From a checkpoint of a small transformer trained on Wikipedia.
Size: 19 layers, 8 heads of 32.
Architecture: normalized queries and keys, gated attention, exclusive self-attention, value embeddings, an embedding shortcut, learned residual scales.
Training: a variant of Muon for these matrices, 6541 steps.
Each number is 50 + 15 x the weight over the matrix's rms, rounded and kept within 0 to 99. Layers, rows and columns count from 0.

# gate: layer 14 MLP gate, 640x256, rms 0.11, rows 242-259, columns 0-127
# up: layer 14 MLP up, 640x256, rms 0.111, rows 242-259, columns 0-127
# down: layer 14 MLP down (transposed), 640x256, rms 0.0393, rows 242-259, columns 0-127
gate242:33 56 56 44 44 36 79 62 44 46 51 54 50 38 48 46 18 23 58 36 49 60 39 11 49 36 55 56 58 81 46 55 65 43 37 34 63 35 40 55 50 54 72 53 46 44 45 65 41 70 26 50 63 48 58 25 21 56 23 32 64 55 39 62 42 39 72 46 45 49 42 70 67 21 48 53 30 37 25 47 47 59 48 62 52 89 53 39 66 58 13 51 11 61 09 49 57 49 58 44 71 69 45 70 26 64 49 53 53 24 40 32 55 36 50 64 29 42 40 51 59 66 13 52 51 40 47 46
up242:37 56 24 18 46 41 34 53 60 37 57 29 61 31 13 62 51 53 71 62 19 47 59 60 63 44 38 32 46 73 45 25 57 59 50 72 38 58 64 57 26 38 40 41 49 51 41 36 50 71 62 49 38 66 59 45 36 44 33 88 80 76 54 39 38 27 31 67 37 59 41 60 32 31 54 75 43 37 31 71 82 22 56 42 67 55 82 69 33 51 33 26 43 55 68 35 56 33 59 55 32 70 62 33 17 77 48 36 43 63 29 51 42 47 59 46 68 51 52 73 55 40 61 40 66 44 62 55
down242:39 49 59 27 57 39 32 74 51 59 62 31 22 58 63 40 34 44 28 45 73 37 60 59 57 53 70 63 60 36 35 44 86 49 46 47 41 64 32 73 44 52 22 49 33 99 40 50 43 62 34 42 57 44 65 48 33 50 60 38 44 51 00 68 48 51 28 45 58 42 51 77 65 57 61 28 52 34 33 47 44 63 59 46 59 66 66 62 44 47 55 58 37 53 52 58 48 31 58 72 45 51 12 99 39 44 66 12 52 54 32 61 37 46 83 67 24 45 50 60 30 60 58 41 49 55 50 42
gate243:19 49 44 40 35 93 40 49 55 24 36 63 24 37 55 49 65 55 47 64 47 58 50 19 47 66 54 27 74 84 70 52 46 49 72 61 75 33 67 62 47 45 59 45 50 50 56 44 38 71 58 78 60 43 71 48 71 55 59 51 56 75 59 60 75 58 53 47 67 33 56 54 56 28 81 43 38 35 48 29 64 37 42 44 39 62 58 60 58 60 11 18 44 71 63 49 42 43 40 68 42 48 50 45 48 62 56 76 31 24 38 29 34 08 63 48 42 56 55 42 61 29 46 65 53 35 56 78
up243:14 28 65 52 29 70 45 35 66 28 38 71 58 33 58 56 47 34 25 45 45 55 50 47 50 91 64 36 66 73 48 47 67 38 75 55 79 57 57 45 52 53 21 63 11 63 37 53 37 86 40 47 56 44 55 42 50 55 36 64 53 67 52 29 77 21 58 66 61 38 57 51 48 33 93 39 40 43 52 38 61 51 45 48 64 51 47 49 54 49 29 18 68 74 72 57 55 47 55 52 65 50 71 58 68 51 43 57 54 81 45 39 53 49 45 33 27 32 59 52 40 55 49 55 65 32 57 50
down243:43 41 41 51 54 47 24 56 52 64 44 74 55 55 58 62 49 41 59 37 56 63 34 48 56 55 39 51 21 47 42 62 59 54 58 43 32 47 53 56 61 46 30 36 45 49 39 45 44 52 47 48 70 46 64 37 44 36 33 77 51 43 38 72 58 32 57 54 41 29 68 40 39 49 57 44 51 47 44 30 68 61 49 46 59 57 55 42 46 28 68 54 34 60 50 51 40 48 63 42 40 43 43 46 39 23 54 33 37 45 29 40 63 56 40 36 28 21 38 60 57 87 57 36 44 32 72 27
gate244:52 79 49 22 62 55 63 34 46 39 69 66 58 42 35 60 37 57 52 47 40 66 45 39 82 52 70 77 40 34 56 45 61 82 67 60 21 47 71 59 49 48 52 51 19 30 72 50 23 58 56 57 70 34 58 61 32 42 64 45 36 49 72 60 29 51 35 53 74 49 38 51 56 60 25 54 53 74 67 48 87 59 62 44 62 54 50 42 47 47 76 67 40 37 52 34 44 73 56 23 48 62 38 50 50 45 55 58 67 39 39 49 59 40 63 47 55 50 47 52 16 36 64 69 82 70 81 60
up244:41 56 55 54 41 61 43 25 37 47 53 61 52 69 59 69 59 34 53 67 61 61 67 32 56 61 54 36 26 51 42 34 62 35 68 45 41 55 51 58 29 44 74 55 29 60 53 42 72 56 33 62 56 50 86 66 40 53 62 59 63 33 62 82 25 64 68 59 43 35 55 38 65 36 42 76 52 38 45 46 50 62 44 53 63 50 83 64 61 60 25 88 52 35 52 29 61 48 49 46 46 44 63 45 52 21 49 67 59 84 35 55 70 33 45 57 48 58 64 42 28 40 75 41 65 45 50 64
down244:47 27 60 48 46 66 51 33 39 80 33 63 59 57 40 75 63 14 29 35 40 54 72 63 31 71 39 53 66 65 53 54 62 52 39 90 40 59 51 52 43 37 70 47 45 59 58 65 46 52 27 25 31 48 86 55 59 59 24 65 60 82 35 69 39 68 59 48 58 45 44 70 81 28 49 27 57 49 36 44 59 50 23 43 51 31 77 62 44 61 32 85 49 74 50 34 53 53 44 41 50 45 62 41 45 58 62 74 61 36 59 68 48 75 44 56 48 58 23 19 56 55 37 74 59 54 55 50
gate245:43 61 47 45 46 53 35 46 45 51 57 55 52 64 54 25 48 45 42 34 31 51 25 47 67 68 75 75 48 56 64 48 55 60 34 44 33 76 27 72 33 32 38 17 43 53 43 33 50 31 38 27 50 42 46 50 24 75 26 31 54 29 51 51 52 65 44 31 74 52 59 51 71 42 84 43 65 60 36 58 59 49 48 30 57 28 57 14 60 50 37 35 33 39 65 68 79 62 64 69 37 43 56 58 51 28 58 61 00 70 66 42 47 35 48 66 58 56 72 64 30 55 30 59 44 70 45 53
up245:55 52 54 44 60 39 49 53 50 48 36 60 47 54 57 58 41 49 45 66 49 64 45 60 57 51 52 33 61 64 49 36 34 64 54 55 47 58 40 41 52 35 42 54 69 38 47 53 66 70 49 59 63 43 23 47 49 54 63 57 36 92 75 38 53 48 44 45 59 46 73 34 44 47 26 48 43 51 57 37 48 50 58 36 50 32 44 79 27 55 35 99 51 55 51 40 38 58 27 50 67 53 54 54 48 38 31 48 44 44 62 55 49 93 67 56 30 25 73 35 53 53 53 41 62 41 53 56
down245:53 52 51 52 42 59 35 72 28 56 50 37 53 36 55 75 63 68 58 51 47 50 70 82 51 53 72 38 51 37 69 14 32 24 48 76 36 75 29 69 53 41 48 31 88 50 66 54 44 52 60 50 43 41 37 30 55 37 40 46 53 51 35 88 57 42 51 43 54 51 39 57 51 25 54 64 57 34 87 35 28 53 41 62 41 69 57 44 29 44 38 27 35 45 35 73 48 67 74 51 57 44 25 53 66 40 45 46 50 52 52 63 44 55 49 62 42 32 43 23 36 56 57 59 47 24 60 57
gate246:10 26 67 47 62 37 41 33 38 10 47 66 45 60 49 55 42 50 07 54 53 65 46 24 49 65 29 29 53 60 47 50 65 37 44 77 21 46 31 50 54 56 42 48 55 35 36 30 46 34 56 59 51 32 17 41 69 64 35 42 67 36 55 28 26 54 42 46 39 65 58 35 16 46 48 51 57 42 42 42 45 45 44 48 48 60 53 39 25 45 53 45 70 26 62 81 29 52 40 65 49 65 24 74 66 63 32 50 57 77 33 56 49 47 24 60 33 67 47 35 49 39 48 38 41 50 42 66
up246:84 91 39 71 59 70 38 71 51 63 72 53 74 45 00 26 60 30 50 52 65 55 51 54 48 35 65 41 51 48 53 42 31 48 64 40 47 39 33 19 61 52 45 72 48 76 43 45 58 38 43 67 36 54 51 59 60 24 38 31 63 54 59 30 44 40 48 64 21 55 36 56 47 68 56 27 58 68 52 51 38 41 36 33 47 57 72 59 58 70 58 47 52 59 61 51 69 35 68 27 88 32 33 34 69 60 34 57 40 60 46 30 64 64 30 55 61 48 71 23 63 70 61 73 21 64 55 42
down246:41 75 71 41 63 65 08 50 57 20 68 46 37 47 27 51 51 68 80 77 50 68 52 58 49 72 37 47 72 27 42 63 49 56 66 67 37 47 29 48 65 61 55 57 30 23 36 39 47 30 55 36 61 58 36 35 38 17 47 45 42 53 46 46 43 38 37 41 61 45 39 52 64 51 43 61 42 51 52 71 36 48 40 60 44 33 55 54 91 68 78 61 55 52 71 53 44 34 48 40 45 58 44 32 48 42 51 34 46 38 36 72 60 25 28 44 33 25 33 42 58 39 44 74 36 45 41 32
gate247:48 66 60 30 43 77 63 60 59 50 39 40 52 35 64 58 57 40 44 33 58 44 38 42 49 67 59 99 48 71 57 34 59 46 25 44 63 53 41 60 55 43 49 48 46 78 49 37 66 52 37 55 62 41 57 43 50 64 67 20 69 21 45 71 59 87 33 46 54 28 52 57 23 63 59 52 51 59 44 50 58 36 54 52 32 34 58 55 47 48 47 50 62 56 52 58 73 29 52 46 53 53 63 32 51 34 34 54 34 31 52 49 35 54 68 64 63 24 22 34 31 64 69 49 56 38 41 36
up247:61 46 28 56 57 27 48 52 60 51 74 38 40 26 45 48 62 43 58 76 65 70 32 63 76 46 56 05 59 77 44 59 57 80 51 69 34 68 62 64 61 40 61 45 56 24 49 47 40 36 70 67 64 65 60 56 50 38 18 07 40 53 42 51 45 41 95 51 77 65 49 19 36 41 68 57 52 26 74 27 23 48 72 54 37 39 60 72 79 88 51 57 35 39 24 18 52 55 42 43 43 43 57 60 21 63 69 78 29 52 44 61 73 31 23 35 32 24 48 69 67 39 61 46 44 41 69 72
down247:51 33 49 44 59 59 52 55 34 61 63 51 37 53 60 55 21 37 47 80 09 43 51 53 24 58 60 52 45 66 73 54 63 45 52 51 35 39 41 34 54 56 49 34 37 27 53 29 48 38 47 31 36 79 49 41 61 39 30 61 36 46 28 42 37 49 48 52 20 52 48 43 53 47 37 43 31 45 64 75 56 30 42 51 20 31 26 46 58 41 56 28 43 38 64 53 45 50 67 49 56 53 46 26 55 43 64 33 67 37 40 56 50 42 36 72 38 70 28 33 32 34 44 42 60 41 51 49
gate248:37 66 43 66 47 62 56 51 43 47 63 37 47 19 27 29 39 37 31 67 66 44 29 63 39 78 40 36 60 67 47 57 43 56 37 69 66 32 58 58 70 59 21 63 55 44 55 37 71 53 51 59 48 63 72 46 54 67 41 44 53 53 39 37 53 46 54 21 61 55 45 38 68 37 69 43 33 36 53 67 41 66 79 49 54 58 63 62 64 33 80 33 37 50 62 59 56 29 33 47 65 40 67 54 58 40 49 55 36 51 73 61 43 39 54 11 35 40 73 49 45 77 24 58 18 33 44 88
up248:57 45 44 62 53 66 54 58 56 78 33 80 51 41 34 65 44 37 61 59 67 41 72 92 65 35 62 23 54 55 43 49 54 93 63 33 58 60 59 31 53 49 59 46 39 48 48 53 17 39 49 24 63 86 36 57 53 49 41 51 46 50 37 37 77 61 71 55 59 42 44 54 43 62 67 58 33 36 51 46 70 42 43 37 30 57 64 62 48 50 38 49 34 48 49 59 36 61 39 37 48 85 35 58 36 51 51 50 75 57 44 39 32 43 46 61 56 47 24 56 61 51 43 43 42 56 40 30
down248:36 51 53 70 56 43 55 49 61 65 41 71 56 42 69 68 58 43 62 85 53 53 71 49 65 51 18 34 37 59 74 70 37 45 22 54 87 25 42 49 66 45 79 59 43 21 73 44 61 67 67 60 38 63 39 53 49 63 40 73 68 56 65 37 48 28 33 79 56 57 52 75 73 39 46 65 54 37 57 83 62 78 51 17 42 52 10 54 36 49 39 58 35 71 37 59 58 50 51 53 57 86 63 28 16 44 54 48 40 39 56 59 48 87 71 62 63 38 65 51 57 57 64 56 41 49 41 31
gate249:47 37 37 35 48 52 47 37 35 55 44 69 37 63 78 76 35 36 44 37 56 59 44 50 73 49 57 34 50 52 70 53 50 59 65 47 79 23 43 44 26 68 71 74 63 37 45 40 40 68 44 22 64 28 58 29 32 26 75 68 44 46 58 59 42 27 63 47 54 44 58 34 29 28 32 44 72 48 37 36 57 67 37 50 49 61 41 45 48 37 33 78 71 50 64 82 40 59 61 46 65 67 35 43 91 82 42 54 43 55 50 63 58 77 61 52 46 66 10 61 81 52 75 27 25 54 73 52
up249:47 51 55 45 54 49 75 54 30 41 30 48 50 66 54 53 63 51 37 17 57 46 54 40 40 47 46 48 71 49 50 49 36 40 55 38 76 55 41 64 38 69 46 66 51 43 46 37 60 65 49 42 57 38 44 60 63 61 29 55 44 51 42 35 32 54 60 30 42 65 54 51 73 55 41 54 45 54 41 51 49 55 64 51 68 44 52 62 35 45 66 39 58 59 55 42 45 60 77 59 23 51 48 37 76 37 29 65 35 44 49 52 65 63 52 47 79 47 74 63 40 58 63 40 41 51 45 33
down249:56 37 63 51 37 34 38 26 49 66 67 36 44 56 35 51 65 34 58 69 39 46 61 64 61 76 33 78 36 71 52 55 62 41 34 56 47 58 57 34 67 66 49 57 77 46 58 49 63 50 65 41 64 54 48 65 52 39 72 44 49 55 33 60 54 60 43 62 52 48 65 48 54 24 74 67 50 39 64 55 41 55 75 44 49 37 44 46 48 45 55 71 58 46 57 49 57 52 56 54 69 58 23 70 53 69 52 54 76 36 65 32 55 66 40 68 29 51 54 48 49 37 39 53 56 24 54 69
gate250:02 20 51 45 29 61 54 65 48 24 52 66 27 61 72 67 59 60 46 32 35 17 57 41 24 47 98 44 38 55 70 50 37 34 81 51 49 39 26 37 52 80 46 64 85 45 80 45 61 41 34 33 55 71 56 48 55 43 44 51 44 55 51 44 58 45 51 49 15 33 38 52 45 35 51 60 71 36 34 22 48 41 50 54 40 54 49 42 40 46 49 54 62 38 41 55 33 45 50 70 22 51 58 69 86 84 27 70 60 38 12 06 51 20 61 29 46 53 55 54 57 41 29 30 44 29 48 49
up250:33 69 55 40 52 29 52 54 59 26 48 64 18 31 58 48 56 49 60 43 54 49 60 54 24 41 43 61 40 61 38 55 41 37 53 30 57 55 46 22 37 41 54 48 70 56 36 31 44 46 49 30 72 50 65 42 46 50 45 57 53 67 39 49 51 38 56 32 56 36 30 49 25 69 54 87 48 25 38 59 51 44 30 52 59 76 35 40 38 40 74 35 49 61 52 62 53 64 46 42 79 61 53 56 80 63 76 34 92 45 60 40 42 54 83 47 55 42 61 37 52 36 61 35 49 25 88 31
down250:54 47 61 43 29 47 54 74 44 17 58 48 60 55 63 55 52 13 45 56 34 30 34 50 43 69 62 45 47 50 53 59 58 69 42 60 66 25 63 33 67 82 29 45 41 61 50 58 66 71 55 43 74 42 67 47 59 41 42 61 59 85 29 56 46 41 37 53 58 52 34 40 61 31 41 56 64 54 48 36 36 79 45 53 41 25 46 37 17 53 57 51 56 55 57 63 45 43 54 89 43 55 81 55 78 54 57 60 58 50 45 59 35 44 39 41 18 47 72 56 46 40 51 47 44 20 65 59
gate251:42 32 43 53 52 69 32 49 20 22 60 72 63 48 22 86 43 29 64 35 48 24 43 64 55 22 59 45 54 48 61 19 43 51 72 56 13 70 62 67 54 53 60 30 51 60 62 47 74 40 62 41 35 49 54 13 46 32 50 61 54 35 65 61 34 24 47 46 40 42 30 48 64 42 32 58 49 50 29 25 43 36 77 37 45 75 39 91 39 73 44 27 38 56 50 37 41 50 49 64 58 63 30 56 50 44 55 41 48 33 69 41 35 43 52 37 31 57 54 48 35 50 20 56 48 34 59 61
up251:41 80 51 60 67 52 48 48 28 48 75 48 53 54 46 80 43 38 82 73 58 30 47 39 56 36 49 52 45 39 59 60 40 47 64 59 33 53 36 63 44 42 52 35 57 45 51 33 19 65 53 71 53 65 51 51 30 37 69 30 49 47 57 44 63 39 46 65 47 10 59 43 70 09 46 68 60 53 35 65 40 61 60 47 36 23 51 39 73 64 61 30 34 67 58 14 39 22 36 38 46 82 34 65 57 65 48 63 33 49 54 37 37 42 50 66 41 38 36 53 38 26 61 46 31 47 44 72
down251:62 67 47 50 41 44 32 41 56 32 63 64 68 45 58 49 41 18 46 83 60 38 36 44 49 07 66 47 64 38 83 35 49 43 52 20 00 72 19 98 17 27 71 37 47 70 47 54 41 31 91 44 25 42 56 37 77 47 42 36 51 51 53 61 65 50 60 33 50 50 35 47 48 53 28 58 65 48 46 66 33 65 90 38 50 52 31 41 25 44 72 41 49 24 43 48 41 46 64 59 37 82 42 52 40 41 64 72 51 44 61 77 46 53 59 44 57 78 73 81 27 44 65 53 59 38 42 45
gate252:64 49 58 35 52 57 35 49 58 71 37 58 56 33 72 50 48 47 60 40 39 58 54 60 46 39 46 44 47 56 74 71 80 57 27 66 27 43 46 25 50 20 50 43 56 33 52 74 69 64 34 34 48 60 77 57 44 26 75 48 55 52 75 54 64 66 42 39 44 62 73 70 59 69 76 69 19 42 42 67 59 38 54 57 61 44 50 26 25 56 42 64 44 58 66 52 59 63 04 41 62 27 67 55 71 66 28 74 49 34 29 62 47 54 65 43 36 13 40 50 49 39 44 16 58 43 56 57
up252:46 03 37 73 38 34 64 30 57 36 70 26 38 45 34 69 50 49 69 48 27 31 52 45 34 66 44 70 50 40 30 38 75 31 50 21 70 43 55 32 45 42 42 59 44 71 36 57 56 61 48 47 30 49 25 30 50 62 44 52 45 63 66 58 55 19 48 33 55 21 46 44 49 54 53 73 84 54 51 31 46 64 32 65 33 35 26 80 50 61 39 33 47 25 80 61 30 38 51 62 23 42 69 58 13 34 70 34 44 68 46 53 65 68 58 52 59 37 60 45 54 46 44 49 36 35 20 71
down252:56 52 45 58 42 51 41 54 51 42 40 55 45 48 58 39 49 47 33 53 71 66 58 71 50 40 53 30 24 67 52 66 60 36 48 44 28 58 51 60 50 33 38 56 52 48 42 36 51 50 34 18 31 75 79 67 46 57 49 48 39 61 60 15 37 44 21 39 29 56 47 46 73 65 28 54 46 50 46 64 65 80 64 71 82 30 58 32 25 66 42 31 55 55 82 46 73 35 52 50 30 59 59 55 71 70 58 56 79 45 62 42 31 65 61 54 44 17 52 46 20 44 44 83 35 35 64 31
gate253:37 59 58 31 67 57 50 49 35 43 55 48 66 61 57 27 59 29 59 59 52 51 46 43 98 87 79 86 52 33 41 45 59 56 25 21 62 61 43 67 64 46 42 25 39 61 30 69 57 56 29 56 25 24 77 59 49 29 63 75 40 61 43 50 43 86 51 55 60 55 46 26 48 61 49 51 39 29 55 66 56 41 61 40 07 73 37 58 51 32 26 65 44 56 71 14 51 45 39 29 66 57 49 72 45 57 51 65 44 47 47 50 60 48 31 11 38 37 58 42 81 50 62 35 26 56 09 35
up253:45 60 52 49 22 49 46 39 45 47 62 76 65 52 51 66 59 52 44 43 48 41 37 67 53 56 20 49 57 28 10 38 49 32 93 52 31 32 82 62 38 73 70 54 22 54 32 35 76 48 62 69 36 47 64 30 57 37 39 51 53 30 51 63 50 50 69 76 55 35 71 25 26 45 40 50 46 48 43 59 54 43 65 71 34 50 72 48 78 53 53 28 53 47 29 68 52 35 61 53 64 73 72 58 35 37 27 47 36 26 64 52 34 41 68 68 38 59 33 77 81 14 12 49 60 54 55 73
down253:36 50 50 71 39 50 36 31 47 52 46 57 48 19 66 70 41 50 26 43 32 32 36 44 74 12 67 63 55 38 56 63 64 48 38 56 48 42 39 42 33 49 34 72 71 17 48 29 48 27 62 43 75 24 22 72 44 51 80 46 53 38 67 75 91 45 34 75 74 71 21 49 60 63 64 26 58 43 27 38 60 16 77 32 59 53 27 49 75 69 46 72 41 32 50 40 69 41 71 62 28 76 30 41 49 33 44 40 40 53 46 80 84 33 67 30 13 69 58 26 44 37 21 36 65 21 52 15
gate254:62 60 25 72 48 70 39 57 26 54 61 57 52 39 53 54 44 80 55 38 43 74 84 52 32 56 70 46 53 17 36 41 60 65 57 46 54 39 64 66 35 48 31 41 62 56 41 44 83 91 46 67 62 44 33 64 71 40 45 58 20 56 46 53 78 45 39 60 42 08 48 62 39 76 27 54 43 62 01 53 63 45 62 57 53 63 40 53 58 56 70 62 49 21 54 31 51 32 48 25 32 22 50 63 09 58 52 59 53 38 50 76 61 68 47 72 63 60 43 43 66 63 60 45 51 21 28 63
up254:60 13 52 20 47 54 73 40 48 26 64 36 35 76 69 39 48 60 25 64 64 46 55 49 42 50 79 32 55 38 54 56 59 60 50 62 46 57 32 24 64 65 62 46 48 66 34 53 53 47 34 57 18 89 45 72 50 54 71 53 35 56 52 53 39 49 28 23 55 41 76 85 52 74 38 45 55 44 51 40 64 68 51 56 57 45 77 68 71 56 60 40 29 34 60 41 48 71 35 62 46 55 18 71 56 71 23 26 39 60 48 10 52 46 51 49 71 62 59 05 04 78 32 48 35 32 55 44
down254:66 51 28 54 77 49 61 60 43 66 59 53 53 56 32 75 33 78 54 66 39 09 80 43 64 14 52 31 69 36 38 49 66 35 50 65 56 57 48 56 60 38 80 41 37 59 67 43 55 54 42 69 65 29 34 51 57 65 33 70 40 49 45 44 55 53 59 65 42 44 49 56 23 38 52 56 48 35 33 39 29 70 32 20 73 52 51 52 51 68 54 55 56 50 55 64 28 60 48 57 31 35 68 61 56 36 49 50 43 62 58 50 28 33 50 33 39 51 45 12 57 33 51 63 32 08 61 72
gate255:50 42 35 52 72 79 67 77 29 73 61 62 58 75 46 39 55 36 76 50 34 62 65 41 40 69 51 64 52 68 46 61 51 50 49 55 29 25 63 31 90 61 60 57 85 83 62 53 52 22 59 49 41 55 40 65 30 37 57 83 78 30 36 50 64 39 70 66 91 70 62 52 21 49 47 80 49 34 56 51 48 59 52 58 38 32 55 50 43 43 70 71 20 38 39 42 72 58 46 45 70 54 84 39 67 81 28 32 47 21 74 49 41 60 38 17 46 39 68 46 51 39 37 58 30 60 20 49
up255:55 66 41 42 22 58 63 22 27 46 55 44 21 39 43 67 25 73 32 55 48 31 44 71 65 57 58 38 48 25 61 40 34 50 57 50 58 51 20 78 30 49 50 68 20 42 41 31 37 57 68 73 70 43 31 45 51 61 36 30 34 22 54 36 55 85 52 31 51 40 50 32 39 77 25 31 72 37 53 29 44 49 34 44 62 56 48 50 26 49 38 10 77 36 35 49 38 40 70 41 49 37 45 59 44 60 52 46 56 85 51 48 46 65 49 22 30 45 27 38 31 27 44 36 55 53 87 35
down255:66 44 31 33 47 43 85 58 44 31 33 46 29 61 43 69 61 21 44 75 73 43 43 73 34 35 34 87 33 27 68 47 61 20 51 73 57 59 66 56 63 47 39 44 57 39 53 69 61 82 59 59 47 51 58 40 32 60 40 33 28 68 59 32 38 37 29 51 42 43 55 58 47 55 33 47 36 50 48 43 36 00 73 54 60 60 67 52 36 24 46 50 82 58 59 43 62 22 59 41 59 31 72 63 68 57 42 26 46 69 52 31 58 56 29 29 49 59 54 65 46 63 51 74 62 73 63 66
gate256:45 53 67 29 51 51 78 50 50 69 49 57 59 68 69 40 38 54 72 46 42 60 43 36 27 61 64 31 44 38 35 48 59 50 21 50 49 44 49 63 59 64 26 56 77 36 47 64 38 81 43 48 33 51 40 86 50 37 55 49 44 45 56 59 59 80 60 44 66 41 55 49 62 37 40 39 42 56 14 65 65 31 62 50 62 66 56 36 52 54 70 62 34 21 52 68 65 39 19 67 39 67 63 38 61 58 67 56 43 94 65 41 50 50 32 45 57 70 49 54 65 58 42 29 43 60 73 32
up256:40 16 58 12 66 35 33 29 55 60 79 66 31 20 76 52 60 74 58 38 55 43 80 24 66 64 49 56 70 54 63 45 69 51 41 26 74 83 35 53 34 65 19 54 37 71 65 58 40 78 16 37 51 43 55 59 49 55 52 47 76 62 63 54 66 69 19 78 32 38 67 46 67 53 81 51 72 89 82 32 54 39 45 73 89 46 50 62 75 78 72 62 43 50 60 99 57 52 32 58 44 19 99 33 69 19 32 46 59 64 44 53 58 58 51 43 62 48 50 77 26 47 42 57 78 44 61 49
down256:55 39 36 54 37 41 46 50 54 37 42 55 34 51 27 43 55 56 59 53 40 44 46 18 43 31 16 59 62 67 25 75 34 64 63 35 70 69 75 54 59 32 51 59 45 55 49 81 25 96 44 55 86 52 31 82 67 56 33 56 65 54 48 44 52 49 21 42 48 52 56 72 40 53 51 44 45 56 14 48 38 72 68 55 60 25 54 41 37 30 55 37 35 68 80 16 35 65 44 35 47 56 58 49 57 74 28 91 28 43 60 71 50 34 72 30 02 40 47 34 45 44 59 48 37 46 46 73
gate257:57 49 65 28 52 33 51 58 49 77 52 61 60 50 33 48 55 41 46 64 44 49 72 42 59 40 42 49 20 46 41 33 44 84 41 30 44 73 60 75 55 57 60 42 60 52 84 42 73 35 62 56 67 39 20 17 63 42 55 49 53 57 42 39 40 34 20 37 37 70 30 21 40 38 67 29 40 52 63 22 42 74 54 56 44 67 65 56 44 46 27 62 22 47 48 60 46 33 56 43 50 35 33 39 83 64 48 21 67 51 35 64 66 36 64 29 48 46 39 57 84 31 41 46 50 45 54 61
up257:47 36 43 41 37 53 68 53 23 56 49 40 44 50 54 19 66 47 43 24 58 57 85 73 61 44 38 25 47 63 38 57 65 48 60 60 53 71 79 64 64 47 68 59 40 58 40 32 36 68 44 55 45 41 61 59 58 73 58 54 23 86 62 72 55 50 36 47 44 36 62 34 43 47 73 47 16 55 44 19 61 79 42 61 26 53 47 51 72 64 41 64 54 50 49 43 42 52 41 35 62 38 24 15 50 33 48 60 26 58 26 62 46 44 75 34 50 60 42 47 75 30 53 47 17 27 21 69
down257:53 55 25 40 54 20 52 31 54 19 52 31 65 49 65 23 66 58 35 65 32 52 50 30 93 65 54 25 37 68 27 55 44 78 42 40 47 26 63 37 32 65 72 67 75 45 35 59 53 46 48 58 64 41 41 58 53 23 50 58 34 55 61 33 54 30 73 46 22 21 48 26 45 47 53 75 39 31 64 46 29 45 65 46 28 44 41 50 51 52 41 50 59 38 33 68 27 68 48 63 30 44 66 34 58 60 63 51 31 51 59 59 69 39 29 60 46 42 27 53 64 44 33 41 79 24 12 51
gate258:60 60 40 68 92 72 64 67 34 50 49 38 55 31 66 49 63 75 53 53 44 40 76 42 65 48 35 39 59 33 64 46 79 58 56 79 48 54 50 16 24 38 56 52 34 60 60 47 60 59 58 33 23 28 61 47 71 84 42 60 32 60 58 46 41 32 64 66 53 62 23 68 68 58 53 58 28 47 30 41 62 47 58 42 33 61 66 49 65 45 28 78 76 34 73 68 59 57 59 68 43 70 13 66 64 54 78 48 37 24 68 38 66 23 50 42 58 51 58 59 30 54 45 42 64 45 48 55
up258:78 39 45 90 74 58 56 63 35 77 68 59 45 51 64 25 60 75 42 62 30 46 72 49 45 52 52 15 26 25 69 44 73 24 48 67 53 38 57 58 54 42 38 23 42 36 61 05 64 53 99 27 35 34 58 34 72 42 28 70 55 87 23 82 46 30 70 74 42 57 24 50 66 47 31 73 44 51 19 39 53 73 52 51 60 56 42 53 68 52 41 83 65 38 70 75 55 41 48 58 50 72 39 43 71 52 74 54 54 43 46 54 44 59 59 46 71 78 48 52 32 55 25 43 53 76 50 52
down258:55 44 52 62 38 43 41 31 50 60 57 31 51 44 52 58 36 49 63 41 37 80 48 30 54 32 49 39 59 42 54 42 61 25 75 47 47 48 60 14 68 48 45 44 87 49 47 46 49 78 40 62 36 48 69 29 81 67 27 50 27 57 41 48 43 20 54 31 48 38 49 46 66 43 58 36 50 50 42 39 73 64 48 26 37 82 68 51 50 25 44 44 38 51 54 67 62 55 33 42 40 52 56 50 45 39 32 82 39 47 35 73 55 74 42 43 40 43 20 44 27 57 60 27 62 48 55 73
gate259:38 62 69 51 64 58 62 43 59 45 50 46 62 43 75 52 37 44 43 32 36 63 56 57 57 88 44 35 49 80 34 44 46 51 32 45 40 32 51 36 54 43 37 44 75 53 31 34 72 33 41 52 62 61 44 42 34 50 61 47 62 66 66 53 66 48 52 94 57 50 49 56 64 50 74 60 72 51 42 81 42 46 57 63 47 49 49 42 65 37 63 53 43 24 43 75 31 61 67 51 49 29 36 42 47 46 60 54 59 58 68 58 63 51 56 36 41 46 53 40 47 37 62 32 71 50 13 56
up259:36 48 50 79 52 58 46 48 49 40 42 38 48 34 69 44 56 68 73 36 73 47 51 57 69 18 57 28 30 39 74 48 73 63 43 47 53 41 54 47 61 38 43 65 53 44 79 42 79 99 66 55 49 49 51 53 45 69 56 33 61 53 43 55 49 82 60 56 27 38 63 47 39 54 52 31 35 55 44 54 30 60 41 58 32 72 69 31 80 79 55 31 52 51 60 45 55 26 59 67 59 57 61 71 21 45 38 39 31 51 51 79 44 54 63 63 53 48 53 67 58 58 60 41 63 74 51 52
down259:19 18 63 39 55 61 48 43 50 45 48 59 65 66 52 22 14 43 44 31 51 34 48 34 36 44 23 79 57 39 90 52 64 33 66 70 46 58 43 78 60 38 57 33 40 47 71 64 28 38 72 42 37 38 68 61 66 28 45 29 70 53 47 45 48 68 46 57 62 57 49 46 66 76 15 56 39 48 43 42 51 54 62 63 40 62 42 51 35 58 49 62 47 56 62 49 28 25 20 32 50 42 43 72 62 34 45 52 54 61 24 62 77 18 55 66 87 36 58 26 55 47 53 70 35 29 49 61